Weights of a small GPT-style language model, trained from scratch on English Wikipedia: 6843 steps.
Each number is 500 + 25 x the weight over its row's rms, rounded and kept within 0 to 999. Layers, rows and columns count from 0. Numbers have three digits each. The size before them is the row's rms in percent of the matrix's.

# gate: layer 5 MLP gate, 704x256, rms 0.142, rows 512-542, columns 128-191
# up: layer 5 MLP up, 704x256, rms 0.147, rows 512-542, columns 128-191
# down: layer 5 MLP down (transposed), 704x256, rms 0.134, rows 512-542, columns 128-191
gate512 102:535493547498478516515471489491484478508488498472492489499529503505465435491515500506466514459513502476491513502474497436511501508504501477485503541473517481536510477520454543499484511523506454
up512 097:510482487465546517471523439512474528553494552474451483508479489525468487502527493543468489492502513497497496526544494463499489529480533529516499474536502506497490498498491469481530512520524537
down512 096:529528491486499503490473531540507474496446524498502506504476508471511497453482493537478458508509507499491500518525487483517524472501509513508493524517515518483494503529479517422512546507490529
gate513 102:511505519551542522483471499481490505520493520488502484524532472466506461493550549492527489502545548474488516491494527504505500496500503500512483521541514512477499496472526492452483487511485494
up513 104:494499550548482501475557470477497491527472483527528462543453479446506496522502472535488523527509513486477494493493508486538494525511508472483504513511513443501543545513535493501516459518507552
down513 101:472508486525502495524544482482511499475520518499511519469496463489504535536501490529466533510510511494540575511457465529506486518486479482532472497498515541524507512532498523524540524510498530
gate514 100:458540507500466486496533515492490518509519485502492489470542431520478496527547515504480485473526522510535522484475493552497508477461522531535492495487502522498531551481525470499487515475556502
up514 104:487496523497506545548507509477503554512505505541539457462472481477501495499512489513471467505470531492506516505528513503532501470519513515489563505534486515518522514515537519484495507498512480
down514 099:481468471502500545501499554484491481506490511476482497497503529525478541478458495496460535491491500488491467534481478495479474505483503526559502540504483513549457504445504457477483469528566465
gate515 097:505506498470505485478469458531494526522481467459468518533478512548495516474539521501494537494460481438543462495482512477521474494531532502494518517485504528505537492542525517482574499428548468
up515 097:471465448504437504539534529511533498501468518511510490455486498523533518483511500517482507514535508487451462466527498512485510471512481496469522547478493490548516480540554463515471477544468536
down515 103:530489527500483494523496487505502493485527500507510482514505492517519505519474494484492490494509488518505543481467510465464555522498468502496477500562488498514493489509491517510471477504458487
gate516 095:454458468534506483481486531487472479487448484518540473460472518495480484472494513517498494507487568474522505508532507473521485509497484526493474483483466507477469494510514488502533501484535528
up516 096:487467504496513482479520542498527528512494492536522505559506553542442456510545520508476464524496501459513499478511523490518481531477458472445511523530502524483500511503554458488477442511479498
down516 089:475538544488492506473480494501488488499530474497536495498483473509531520524535498497511531504501534478505522538486526501489506549461513500564521484490476565488454444425499510514512500511481456
gate517 109:500490500510514547538464495509542526533509498518499479417559528480507485503467509496513481432511462520543503520513518513456497561529509491486581477525519491523539501545457526510509485469532479
up517 111:489530530490497495480469456506505473500446476480494521499508487495519515480581512477491472522490533473484467520534475512478542482498471516533508538493492498518475475464497517503510408474547447
down517 101:470477531508488437486476495490503529514464504478440514501534490514530495525503494475493535470468530501479498484516502476482547525507475472483502496456530517489457522482475493519520496496513515
gate518 107:479498520523472530506522495529499534456487488533518500460513442483513520468502458480500519473467484466525478502490535509536487493492541514575494492516532515482551553517532485499514520487482513
up518 107:511495486513520509495488436524533518489516561487535503463491476511520514559475468496496474496528532451486506501463484471479507525478489482442471527501510532523484522494527499514502528492516500
down518 106:503485483500475461505564501539536531515511531539498472554545493510469530498523481512452476478504460479507490467484507473514478462514541470490532524543524496439468521507498473527466478513509527
gate519 100:497558523462499481474540506517498489496527502492510514515530511476556514514495497515512496485531483503525459554490543494521463550497505486494495510495441491510506536471507512547511514505497500
up519 104:481502518549506522529474481524498513504517565538517443481514472468512517534484544506501509525512521431528503515499516476510496474489499578495514495533517471483519487507467486533488529451511491
down519 097:501459517498521510521457494503459498500475469499554473495513530457540482551504547428534528508479492471464516520506517506491498498503508532509514525554512493486541532515482519489495488456443498
gate520 102:507502517510525506515524507535464498497469456510457471476473515479489473537506475504514495472469476472494494478475559487511498522517513495495532490510507497540491563509505473540498487493514503
up520 105:549484512480535486518529535445523464473487513473456503471485511516488513491489511508459530482504482479493507498477472504490545474538536486512464443514492496456526445523479533523462495502498500
down520 100:579473519505515456435453504486477529517477476506519475476459499497521482522531476510506504501528510485517496545491515511578491488507469518515459494522462522541509493487482466530494518494521566
gate521 112:474507499460492450482469484465500561467528453505514504507553497456520455546499498489510518546508490446476469525484476501509487480501509504479492455522487485505516482475473495483505504518528532
up521 100:504525516524545496505510508534539531505468536461520484528512472518486565491524514457512490485517520499527537443513455524457481454520485505525534554485510515510510541531459530477494484451482478
down521 106:505497513548531486517507499528521508533469551476508477503461517512547530552453504471515508524475522478511517483498455511514511522532493443477469521500510508508489492557498527519509541520470494
gate522 095:475499494463437525442435505498467452506533499478497483524496526486487502487532455524511552494514469511532504523512482510499526485478492432523458502524566473512513465468506507506518479474508499
up522 099:505494506580491516483489478531514486476502518525487568509515505478538494486486521492494505502497479529507496523478494506491549440510482507531455484493526492510517489472494485482504530589527502
down522 097:522519481507493493523515480493515494498516530546513526497524483570464477480532466501478443490541482520496479517462543488513519473490512487482428520504469511482511513542504487519494485521475496
gate523 107:526514527474483509542503440478492512497489491490541485493542499464492488516530518469526491536507504508488492479523503523532477481499448468523513461489545509484486476550502500498475524513476502
up523 102:482481483502478499513504509475489517462537456483509455535489502491445488515516442509498498532483485519528482543547540494504502485459522492518521522514461507499483512520508483506508496525484433
down523 111:515493491467512510490462481534490510489475443512521472471520518515521522510491482495476492513494490561497496526511512517513482516535487520537475541448524475478491530492459509543499531470513477
gate524 101:477480494457487494522503515526516514481482435522530484472498512523485456489525504489498542500464471501499484480475468437547469503509504549483480488520493490521579530522489479468530545522522459
up524 103:528505486551524461511501481522521507473451508534486499534489512495545529488539497494555527570501480526472515503471496509491505517520469458521516478496481471500553511489528496537546501526476483
down524 104:492522485452509516515527471500489453519485517503500532494523501511521477538531520467487465511497484488526467539472475520498465499455493484533490481465494544471500510496517497501534455495501511
gate525 100:451452483535515482493521476504499489541518480559502509535456499510495480534491547452507491506475472439530524476505486450487497482482510483517538490535489513559512505464526496485485515518535482
up525 103:499487460479528526458520510444569530523511541480536485528464513553564540500506501467514491487465493480478548488495482518515480518492516493518497509509493489546491455484511492517517424477514501
down525 104:473501466531502500562511491487489514520501483521471468506533530516449500501518492493508509492470544523522476510538540506513475509484519467513463496518526504522489491496464501508489469525491514
gate526 098:535507491436489497496490531441473451539501519557465486486498504542526470506495475545528533507495498478464507514495489503518493474527528537496513496513479487505495517475499507473488510507537518
up526 094:496476461515480485475534491501485511505504470513490506495459454516484473459525524500516504473497446495476487455510549507451539513468464496479519471498523530499471524516519531504520514475506517
down526 105:485464507518499514505488465515481497507524466488444500481523508520522492514516482486475504502499543532524525545470514470525513480522458520435554477505517505495445507497499476542507442504509551
gate527 101:491511492529458493485504467517523505485534530494500486490478541514476470511571491472503496481488505451511538498538511520502497488497463506500545511493490542505483517444493464507461522499520537
up527 097:474444458514520481503470545570486502505534461438531533491485500509506522500510486487511525556498502529447505479528487524430542477522482518514543503507492512450507494503519486500497512467505519
down527 102:508475455498528561486492490516479474482558502516533509502454548495459473497492510497503504521518502482533474530489491470506507507442531479480459488471514529485514541496517523514491559558511544
gate528 099:518491508482484526506485487514485519486529515477527494529482501514510463544478524468469575499479545505503511503544466522466508493520483519532504481480506530512501521523483506483557495455490521
up528 100:484491513501467477498541473535496493512488481467485462528526576502483506457523474499518510494500525516508569529504523514487482553494530485486497526546514451498488490509504483501538495503510501
down528 106:514519546477458519500507473534506506496522495479509486461524494520497507464507519455447521502475505518532505485512519506480484487523546483445524481494499512477450545485467540517498465483517484
gate529 096:483487495519470478505534480499511453447510540498493520478520466524498492494535493488506518517445485434501455464522533502502521481519479491483473488501486477500458495528524504496518494498517502
up529 105:483453512500561519498487478523485493495487516536514495495494503512502465474501490504498496472511513525529483492530514534475492515471517436513487493531498511482517503499540472479540530476493514
down529 101:527493498489495494479490520504483531498478548493488493501505504474541456479501498511486532521484491491485488471450500546555521570489507511494497538487464524532439544477507484525487464508496576
gate530 099:503490490521542494522540485500516473506509485493460526441480473510504507501497478501493507478495524523479505491503480536525494490510527525511507548479518479521519487507501540488511548541511454
up530 104:489541509497549479481473447503487513529476532515497507534503554446526477493489507548488468473536527498503505489534509501539529457489491521481494507491511540535460545488485496514486503498512515
down530 095:492499468561488506537494497507489467482513505458438546508473497480487508493483461499517531466456492501503469483469496495526444471456483478520472488539487497510460446467533529479477487487470519
gate531 111:539497506528481514549471504502481533490476463501519486447511532501532504524473484495527470525493540554439508455525539490507487505490503498474469469453493493499470513547519465476520489484533501
up531 101:513516518523530531497522502550469473518476509496513490484501538483463510532482492484497510477531544509482492509582514536463495521481463479487499516482458487556507502522527495470499534481471507
down531 105:481543513522523492472505479502462472486531525507470495501492528537500487485449523521500495505503524486510526502469533469486487460495501483481466545497513492509519523565489523489512507499477491
gate532 103:475526527486512506559460533497479486484499500523505490459489492531506479543511450505469501464488507509444483484499462458496466481554480511479517504507490536426498500475550544518489455565493510
up532 102:534452473472517474468480557528484563503502497494492496499557510471506494506490524538485510508522490510540495549497504462448503514471501490525476557496496467460511504508518497489507510525505482
down532 100:514490502556442465518518490510460498503513514502478495515466474444497508471495517511551502498500530482514534503514500471511531502476508465547494505481496509478486477509517500503503515455592460
gate533 096:461542495505513540498493511532483519547501486518526540482513535537512552493491454509449477473544485470500483502476511516494515534547469547492512539500504512500476528506473491498523540504469500
up533 098:496562503504512513469503527543496511538507485456491481541503493506493509530498477523517497478523503511511550520464489484488508540491462516508487502469517506536490473484479491470455466530477511
down533 097:507467464458462484523501527523489538507519502483494522453527439469498501512511516513511467457499526503475520455526453503468485467500498531486540518524493501511527490537529497527509522558508488
gate534 094:542510510494500485558522434478546496466483522495498543553510533502551544483487522464439511497524469512502500539526476467514505495499524485462500489471512517524524522493498506511464526472517504
up534 097:502496485483520549476459494522512508496523517479484453500481430511491497493552491528505511480452512484493504477470544510506521495487482503521516549499503487480475493497504520493481504508449507
down534 097:493514482525473531462472526536534505514493457498461527496510472474482511508518491485506498502550459486552527520477509525480495531536470520523488515522513498561480498520515505496518468550545488
gate535 097:509538470467503470510470489512460495514482489501485504527511498498456449508514487498501503525457502531528503491493512493505498489526491523514541510527554488493504502477523537504492489499461497
up535 098:480473532477508529497482579499514499474500489519504489498519495470482566475487474514428552476495517476489505562530491473530488509518498473533503505538494480522480493506482489509497535489510546
down535 099:531544544538499494489531505462515506491559505467485486484505502499521518440459500500503529502522465493486511484530502491489485495528538500496540494515514497454540468516484498488533471495476490
gate536 093:495488458475498465504508509480466504514521499468500541535535522522495546514536510533509494499500458527507506496506504497513487493493496484513486515513475488469554489525474522449504538473525477
up536 092:505510468524532495504503526503485452499483469506506477515514491499486475494487525518501508505483539461515519566455498549499535489496521504561503499500507522504459424504461501474486504510532499
down536 097:494517471525565502457495520539513504470499511505505510542433473509497537516471488504500499440475473543480494463495456494490555451493492532486509498474514512480475454506471540533519460472548478
gate537 099:527519533504497475503535504491555529514504490512501501507488520501497491469511527492499499488479542531495456503497475498502487504486512474525535471484502464474506537544505552516507512509474479
up537 100:524492479479508529467477522524497506522507488516471514473525510477488499479470521483521510487499521522471491476524491515517517507455500532529561505496490501486486470535487470518503521527486542
down537 101:501505540489483499543505511518518512505493510503487478469508494553474472481561526478518518531459522490495455498532449529489544533517525524507521513497479478466466502518465495529555467486459482
gate538 101:559481507518548509478444458496478488575494510555475544488489507469477498471506519476485517470519499512522525492463507500519472485546472483535515464464471511490555476477498491524500481534508495
up538 107:507478505474485503459552533459517489524547496487502522523500489475488508510526500465491506491473476486471458478529515517533511501503533465505483484488543527493501523469499489522479491475519456
down538 106:461499509439502442500484506493487503478497508484466513499465531475521494520494468515502526486497546554456545498513503475516542456530532520533483527459515478549499495501519515539566523472493458
gate539 098:487496494493519467493474486523524516501474478504494513494506484442543500497512487515456497559508489502502505494475541509467499501491495491466523534440511479481501531473506501542506475449524519
up539 100:516510521509468504509526474524489508499494488546498503492473504477420517514494475516491508471528518511520489512466469498529475549454500518515509483456512483424506484491509518479508495530492513
down539 101:502476543545493434487498494529515544488502466533474505533516513538510472516490480492490474472491461528468530483486510459497495495482467489490504476490499520551493488493503510483537465494501511
gate540 092:451526537498559508501494507500498507508446497490487507537480510490502505473534488500520434505578521521486536505491506496488513508481461502492551516485498464542549510515525474518534488480483496
up540 098:515464491536526471530521504475501509524480519539471520477461523522553520492481489522495486521465444504478466554514497530507526446513504496538497478508454517480488516540502522488506515496528523
down540 098:472504468522477518512519506519483505522527479505490475464474527521437491523496495488521477516444513475489469543531536518547500521485488462487542492509513467495489489511488482518519493512473495
gate541 097:486504471497522521491489496469494487539484514519550452505507495504546487483509475501501509576499498502517451486467507531443499459517525515505497506510510475437519485487506535497515471521507498
up541 108:496501507504495491499462487516547523498513517533509499482506521479501522481505527459531453515495521476504499480488536553484477516506525542458517492488463517540522523468459518482471459495496484
down541 102:459487498499593500507508504553529509502485514536479485525535535488488479531508486463527509487563482518507482508510486508534503507493511485517487471494523520488524503492501467489519493497520556
gate542 099:496500459518462533455575509472524512508496510500517460506488531508444464460491483445503505494492515514501512482498493511504486525454497436475470476503505511527486479526493448518493513492529509
up542 095:498475506514504507496486472509521515539505498512507502507503491521499480451493516534501512465550518508485493519504482488460494541539544465491535511501491560521483493513536491500514466461493530
down542 100:508528502485504541479492474475489473480462500461495474445544524499496492502495508497540521541506488528484516466467503527488505508524509493493447495517511450483478516458499468525501510528471521